config.yaml
hidden_act: "swiglu"
qk_norm: false
init_std_down: 0.00369
Each number is 128 + 32 x the weight over its row's rms, rounded and kept within 0 to 255. Layers, rows and columns count from 0. The size above them is the row's rms in percent of the matrix's.

# layer 6 attention output (transposed), 320x320, rms 0.229, rows 48-63, columns 160-239
size [ 96  97  91 101  96  94  97  93  99 106  89  98  93  92  92  91]
[[126 137 146 117 135 133 151 173 166 113  89  94 116  91 117  84 176 114  96 131 135  86  96 119 153  91 162  83 100 119 154  84 130 207 109 105 194  98 140  75 139 172 123  78 149  93 130 107 142 153 101 145 141 128  86 113 134 129 105 147 107 131 131 108 113 102 109 152 125 162 130 112 139  88 153 134 105  96 158 133]
 [167  93  77 171 159 167 153 153 128 113 143 131 118  78 145 141  97 205  95 121 125 100 167 190 105 112 131 119 120 159  94  86  54 108 106 161 151 164 100  88 154 147 161  96 118 148 121 134 124  72 167 182 143  81  86 138 123 164 114 116 137  64 149 152 104 150 176 165 102  92  95 166 161 131 135 108 163 125  93 104]
 [ 72 154 113  91 132 151 114 120 194 143 167  95 104 172 145 154 126 103 130 188 149 137 152 126 201 160 119 142 196 148 115 135 112 171 105 135 140  71  96 160  59  48 137 106 159 155 157 135 100 145  98 214 105 172 137 122 143 123 155 123 118 186 142 127 185  53 119 111 108 120  58  98 101 153 147 164 114 109 118 100]
 [186  96 148 136 107 123  96 102 131 142 119 131 168 122  83 149 109 144 157 135 134 171 122 144 165 126 214 145 220 143  67 106 125 192 147 129 123  92  98 108 187 110  90 151 105 143 157  62 145 150 102  71 101  96 193 120 112 173 228 133  88 134 184  89 109 114 113 169 121 124 130 172 166 130  90 120 118 142 123 132]
 [120 154 151 197  73 190 139 118 154  95 180 124 146 113  70 174 134  74 192 146  82 173 145  89 134 110 126  85 166 165 132 131 118 121 148 133  97 139 157  99  79 114 109 115 159 108  75 121 106 122 107 135 167 112 158 107 108 148 134  42 147 101 135 136  64 126 119 123 107 148  96 151  78 162 162 137 126 112 118 115]
 [183 157  99 203 144 148 147 127 159 120 117 124  84 152 134 134  93 155 106 175 147 154 111 174  77 108 132 177 117 137 113 116 157 117  92 114  92 177 108 133 150  60 138 135 189  58 122 160 124 146 129 160 123 143 106  35 123 175 156 142 179  74 131 119 153 158  72 126 172 131 145 109  85 129 138 150 160 102 167 177]
 [152 206 146 106  87 109 147 136 112 105 135 132 219 213  83 118  79 124  79  79  86  84 104 141 156 155 157  92 158 130  90  95 158  87  94  86  94  66 144  99  32 102  98  97 130 113  86 111 146 139 135  83 146 119 129 139 128 158 118 113 163 154 148  83 114 152 127 143 117 155  65 193 128 134 149 161 129 113  53 148]
 [151 128 100  66 115 106 152  82 144  92  83 116 168  55  97 113 127 164  69 103 213  46 164 163 193 131 165 136 138 118 146  82 149 121  92 145 123 136 103 115 101 124 129 174 111 143 152 123 150  69 160 121  72 131 128 174 159 167  75  78 135 147  94 213  79  96 127  60 125 140  76 134  83 146 143 130 111  79 213 103]
 [144 137 117 115 182 154 132  58  65  93  83  40 136  78 120 154 162 149 137  82  88  68 159 152 134 187 105  89  45 101 193 152 106 112 124  79 140 161 141  90 105 150 142 134 119 134 106 140 108 102  97 191 127 137  98  97 110 120 126 160 137 111 120 138 110 115 163 162 124 142 197 147 170 164 130  90 158 130 165 154]
 [109 103 164 121  99 131 102 106 143  82 132 123 112 143  87 164 154 133 118 103 141  96 152 189 129 181 127 108 113  97 147 127 197 145 127 130 161  73 172  98 117 153 158 102  98  97 164 112 100 149 156  76 158 214 130 128 139 115 122 118 176 113 135  96  58 135 144 119 138  72  79 122 179  95 157 158 101 155 100 138]
 [ 72 164 155  91 143 117  61 137 106  67 167 150 141 128  71  61 124 142 200  48 123 104 117 118 166 131 144 136 155 141 107 102 104 152 111 173 164 149 110 208 104 134 200 155 115 137 154 107 106  63 169 102 144 111 130 196  93 133 123 151 141 102 133 115 154  91  80 176 140 130 111  90 108 128 170 148 143  96 115  70]
 [ 95 129 123  83 173 162 193 163 116 104 137 142 116 185 112  93 137 151 198 128  81 178 157 170 132 149 100 146  88  97 152 118 112 128 145  75 100 160 150 110  99 128 194  91 161  99 137 103 127 130 115 126 135 143 156  94 143 135  65 108 132  80 132 149 111 142 140 110 122 189 106 153 112 131 141 131 127 115  91 146]
 [ 79 127  72 142 168 132 121 135 117 112 176 119 151 154  89  89 171 118 138  95 125 159 139 115 143  67 115 140  98 121 148 135  64  73 133 170  90 141 134 118 165 154 146 167 103 147 170  92 163 115 136 134 142 152  97 144 132 163  84  86  94 121 119 126 182 142  45 122 114 122 122  98 106  96 136 146 184 159 135 115]
 [147 106 158 190 139 146 129 131 163 162  98  97 139 163 118 125 166 130 144  77 180 119 116  90 141 117  96 129 149 178  97  74 165  90 156 115 124  92  69  70 123 121  86 159  77 150 157  99 149 126 100 136 112 131 129 167 124 110 118  96 151 106  98  78 115  87 164 141  78 147  70  67 120 108 146 142 127 188 138 120]
 [145 176 129 131 207 149 153 115 108 131  89 151 144 147 147 150 133 131 143 168 163 138 109 155 124 140 176  96 148 186  88 118  95 129 173 140 132  96 125 143 109  62  93 107 124 144  86 114 136 136 186 131 156 167 189 153 186 162 150 135  72 158 125 138  83 124  45 138 115  68  90 123 145 214 114 107 149 155 158  54]
 [ 83 108 152 164 161  61  56 174 145 156  98 108 155 111 197 125  94  99 210  92 151 163  31  70 153  99 142  62 115 196 109 152 151  75  89 154 149 132 119 127 115 103  82 124 139 138 133 120 103 112  88 141  85 105 134 153 115 136 167 112 178 132 164  85 152 173 121 115 113 151 118 111 148 111 124 134  97 152 173 175]]
# layer 6 attention value, 320x320, rms 0.125, rows 49-63, columns 160-239
size [ 96  83 105  97  92  96  91  96 104  92  97  93  89  94  93]
[[101 109 104 121 137 157 121 162 192 132 139 111 132 137 115 186 125 117  97 139 140 112 127 109 123  99 132 175  70 110  96 112  63  99 155 143 117 113 104 137 125 105 162  67 170 106 128 129  75  88 159 172  49 135 135 129 107 158  72  74 150 129 141 175 119 131 123 136  84 152  69 154 151 190 201 103 141 122 117  70]
 [128  98 143 118 111 140 121 147 144 101 130 166 153 143 152 135 133 126 109 163 113 127 139 125 123 126 115 124 186  91 151 123  57 130 178  92 204 109 144 117 157  98 114 103 161 157 121 112 105 129 149 116 106 193 132 129  97 167  95 122 100 159 121 158 133 141 137  84 189  75 148 147 200 153 126 158 128 164 133  93]
 [107 144 135 119  67 130 141 132  85 123 125 111 141 156 110 107 127 113 150  70 121 182 162  77 202 143 134 172 187 182 105 115  98 179 154 117 125 140 151 136 143 169 138  84  96 174 121 170 179 154  82 172 208 174 132 178 115 121 155 152 150 136 138 126 195 123 153 104 125 134  84 177 104 131 135 181 175 132 105  41]
 [ 88 129 106 147 120 152 114 127 115 114 194 142 103 144 127 158 159 154 187 138  88 156 122 179 115  90 125 154 118 133  85  86 155 130 164 197 139 189 136 165 110 188 154 120 110 128  85 132 102  79  73 146 162 109 133 125 101 173 144  93 102 129  80 146 105  95 183  82 185 148 148  93 134 143 135 162 172 152 152 135]
 [118 118 113 174  88  86 183 116  62 154 137 113 104 122 117 130 112  67 168 151 144 144 134  49 134  87 107 164 133 149 114  66 128  96 149 182 147 160 151  85 115 192 178 189 103  71 136 127 128 113 138 140  97 129  82 107 194 118 105 148 144 110 110 123 161 180 162  78 181 124 132  88 160 132 174 159 158 150  99 172]
 [127 156  85  92  97 108 134 139 112 110  98 103 193 130  55  62 163 106 131 134 139 101 116 100 126 138 156 107  95 139 196 197 214 172  88  85  97 161  85 138  91  97  74 103 100 125 101 118 112 105 180 114 111 125  83 162 139 109  98  89 164 206 141 147 146 138 100  63 187  97 154 106 173  77 120 223 155 150  79 115]
 [170 124 141  97 100 136 138 192 139  94 141 104 123 121  51 106 121 128  98 138 145  88  51 112 157 139 140 161  83  92 128 162  99  48 153 149 125  95  72 132 106  90 100 112 139 111 138 116 128 168 140  89  70 129 150 152 138 156 113 135 131 105 119 158  64  59 142 147 138 140 106 127 113 101 107 134 124 162 216 145]
 [ 97 162 176 115 157 144 185 121 124 144 116 191 152 126 132 138 112  88 127 120 127  59 122 192 144 105  87 139 131  96 192 124 132 150 159 100 111 115 123  87  97 124 125 190 116 117 172 146 100  79 111 176  81 139  79 138 149 144 149 166 163 117 138 160 120 114 118 203 144 156  94 146 133 191 221  73  91 141 127 168]
 [120  95 129  98 109 135 106 146 107  78 180 188 144 114 130 120 175  75 177  81 185 137  85 122 121 156 119 126 143 111  76 172 113 197 111 106  91 103  86 132 142  72 125 136 106 160 157  98 107 149 138 135  80  86 154 140 165 173 159 129 197 113 165 126 135 149 138 149 110 126 140 139 100 177 119 109 124 122 130 135]
 [158 151 163 148 116 164 107 147 123 155 132 145 186 107  88 119 164  98 133  91  79 138 148 176 121 167  65  89 146 148 133 139 150  76 144 130 100 139 169 122 177  82 141  77 126  83 126 123 136 170 170  69 120 204 123 109 148 124 139 109 165 149 150 127 140 140 121 142 158 133 140 104 155 124 142 135 102 131 176 177]
 [135  97  39 119 140 142  87 136 103  89 152 146  98 151  64 101 147 129 122 109 145 122 122 135  94 153  80  51 174 189  91  96 106 123 125 108  35 157 122 131 100 128 130 145 140 143 225 110 123 142 130 130  80  91 186  87 150 119 156 113 165  77 132  54  98  96 165 168  69 152 152 174 120 129 116 132  91 171 116 123]
 [130 178 118 132 186 121 111 124 134 124 118 167 118 128 141 153 107 194 112  60 109 122 113  95 149 149 123 129 126 138 137  90  95 112 163 135  51 141 146  94 188 142 152 134 108 118 172 123  78 137  37  96 138 145 134 164 113 102 148  73 138 133 140 116 114 116  83 108  93 129 166 109 156 136 103  80 139 101 139 140]
 [ 89 168  68 143 135 136  85 113 120 130 124 126 117 158 106 115 160 185 117 101 152 109 144 131 153 145 105 102  84 131 157 172 140 124 139 101  98 151 124 114 185 155  95 120 110 144 123 129 137 183  99 165 108 173 123 142  78 115  92 109 107 126 140  90  74 114  85  67 112 105 120 193 128 169  86  97 104 129 147  56]
 [145 145 134 195 115 204 177 102  94 118  92 198 119 124 115 201 172 133 147 177 143 159 172 138  80 144 134 120 105 106  97 135 112 127  76 115 151 178 117 167  73 121 147 133 103 132  86 121  96 140 116  80 164 130 133  97 130 138 150 124  97 135 142 153 150 120 172 157 117 109  71  98  83 133 159 131 138  97 101  99]
 [132 161 153 155 105 119 141 174  91 106 136 160 118 116 131  83 111 164 106 160 134 133 140  94 141 110 165 156 101 144 165 131 198 118  89 123 111 161 135 119 149  71 159 161 118  80 118 128 136  90 176 130 159 136 118 223 164 108 124 136 108 111  98  87 118 144  91 115 139  67 133  86 103 158 132 111 114 170 134 167]]
# layer 6 attention query, 320x320, rms 0.092, rows 64-68, columns 160-239
size [131  96  83 112  97]
[[143  88 163 115 140 167  84 146 117 122  92 110 122 160 106  58  84  95 132 157 136 120 109  87 129 136 159 125 153 112 136  97 123 168 168 122 116 184 142 107  96 112 142 119  93 189 115  98 215 157 119 126 123  85 135 120 141 199 133 131 103 117 151  91 161 107  92 118 107 110  43  88  87 123 134  95 157 126 115 180]
 [144  80 176 156 113 154  99 107 157 129 108 104 153 123 126 140 131 106 127 165 129 150  97  61 141 105 143 113 161 119 137 149 117 150 114  90 129 124 131 134 109  73 109 193  52 112 124  85 124 122 129 123 115 164 130 126 178 178 150 119  86 104  91  93 117 116  99 158 143 128  49  47 100 137 110  96 174 112 145 172]
 [103 189 112 124 131 125 125 125 173 160 141  63 140 195 197 154 134 101 108 121 101 167  80 175 184 116 163 161 142 119  99 182 110 181 132  99  99 174 106  90 125 190 151 114 120 149 122 131 118  60 158  91 186  79 164 131 164 145 173  91 183 112  82 110 173 139 153 112 214 109 131 166 107 151 111 141 146 139 136  92]
 [119 127 202 169 130 151 147 173 132 132 112 114 119 159 146  62 136 109  79 164 179 104  90 127 113  99 167 139 114 162 146  90 128 210 150 122 112 144 162 113 113 141 121 144 147 172 157  93 113 101 112  86  95 105 156  65 136 212  63 148 136 152 169 130 134 129 120 113 101  82 137 155 130 128 122  97 176 138 127 124]
 [127  90 128 150  83 118 124 172 103  76  88  79 123 132 106  96 141 137  79 138 163 124 150 145 193 115 183 150 156 125 105  56  53 166 213 123 170 153 127 138 109  85  77  57 105 139 139 151 172 130 136 104 139  97 131 105  81 151 114 152 148 126 122 135 166 130 130 137 124  96 141 135  94 121 125  99 116 152 117 146]]
# layer 6 attention key, 320x320, rms 0.0954, rows 64-67, columns 160-239
size [ 94 125  89 116]
[[ 77 116  74  94 152 107 115 170 143 150 157 140 168 141 133 144 132 103 114 127 111 148  91 216 161 119 108 149 170 153 117 142 129 152  93 182 137 147 129 195 149 189 150  69  75 155 110 149 173  97 156 135 207  46 165 110 118  92 127 117 124 102 138 137 145 109 135  85 176 126 146 142 137 162 169 107 132 137 123 114]
 [111  96  98 130 101 159 139 123 157 141 144  99 140 102 140  68 124 113  79 131 127 136  90 148 143 177 191 120 158 159 121 148 145 147 197 158 127 154 145 145 101 141 104  94  27 175 144 106 147 102 130 109 197  89 156 123  79  99 144  97 110 116 140  99 167 162 120 139  85  98 101 165 126 131 137  77 124 122 121 176]
 [113 126 119 128  92 170 153 115  87  80 131 111 151 123 156 150 151 134 154 113 127  57 129 119 177 170 112 152 107 128  80 170 106 126 162 114 113 106 105 127 158 148 135 150 114  88  65 149 120 125 117 156 117 150 150 139  63 110  84  87 130 119 162 137 124 106 161 150 111 170 125  88 180 152 133 186 164 108  94  84]
 [122 121 137  96 117 141  77 122 176  89 153 113 133 117 107 127 158 189  83 148 143  90 120 157 186 150 112 135 149 137 120  72  84 105 161 178 145 135 165 198 103  94 146 120  89 114 133 115 140  91  97 136 189 134 154 109 125 123 132 130 154  91 131 110 163 129 145  85 112  51  92 127 216  89 167 106 130 185  76  95]]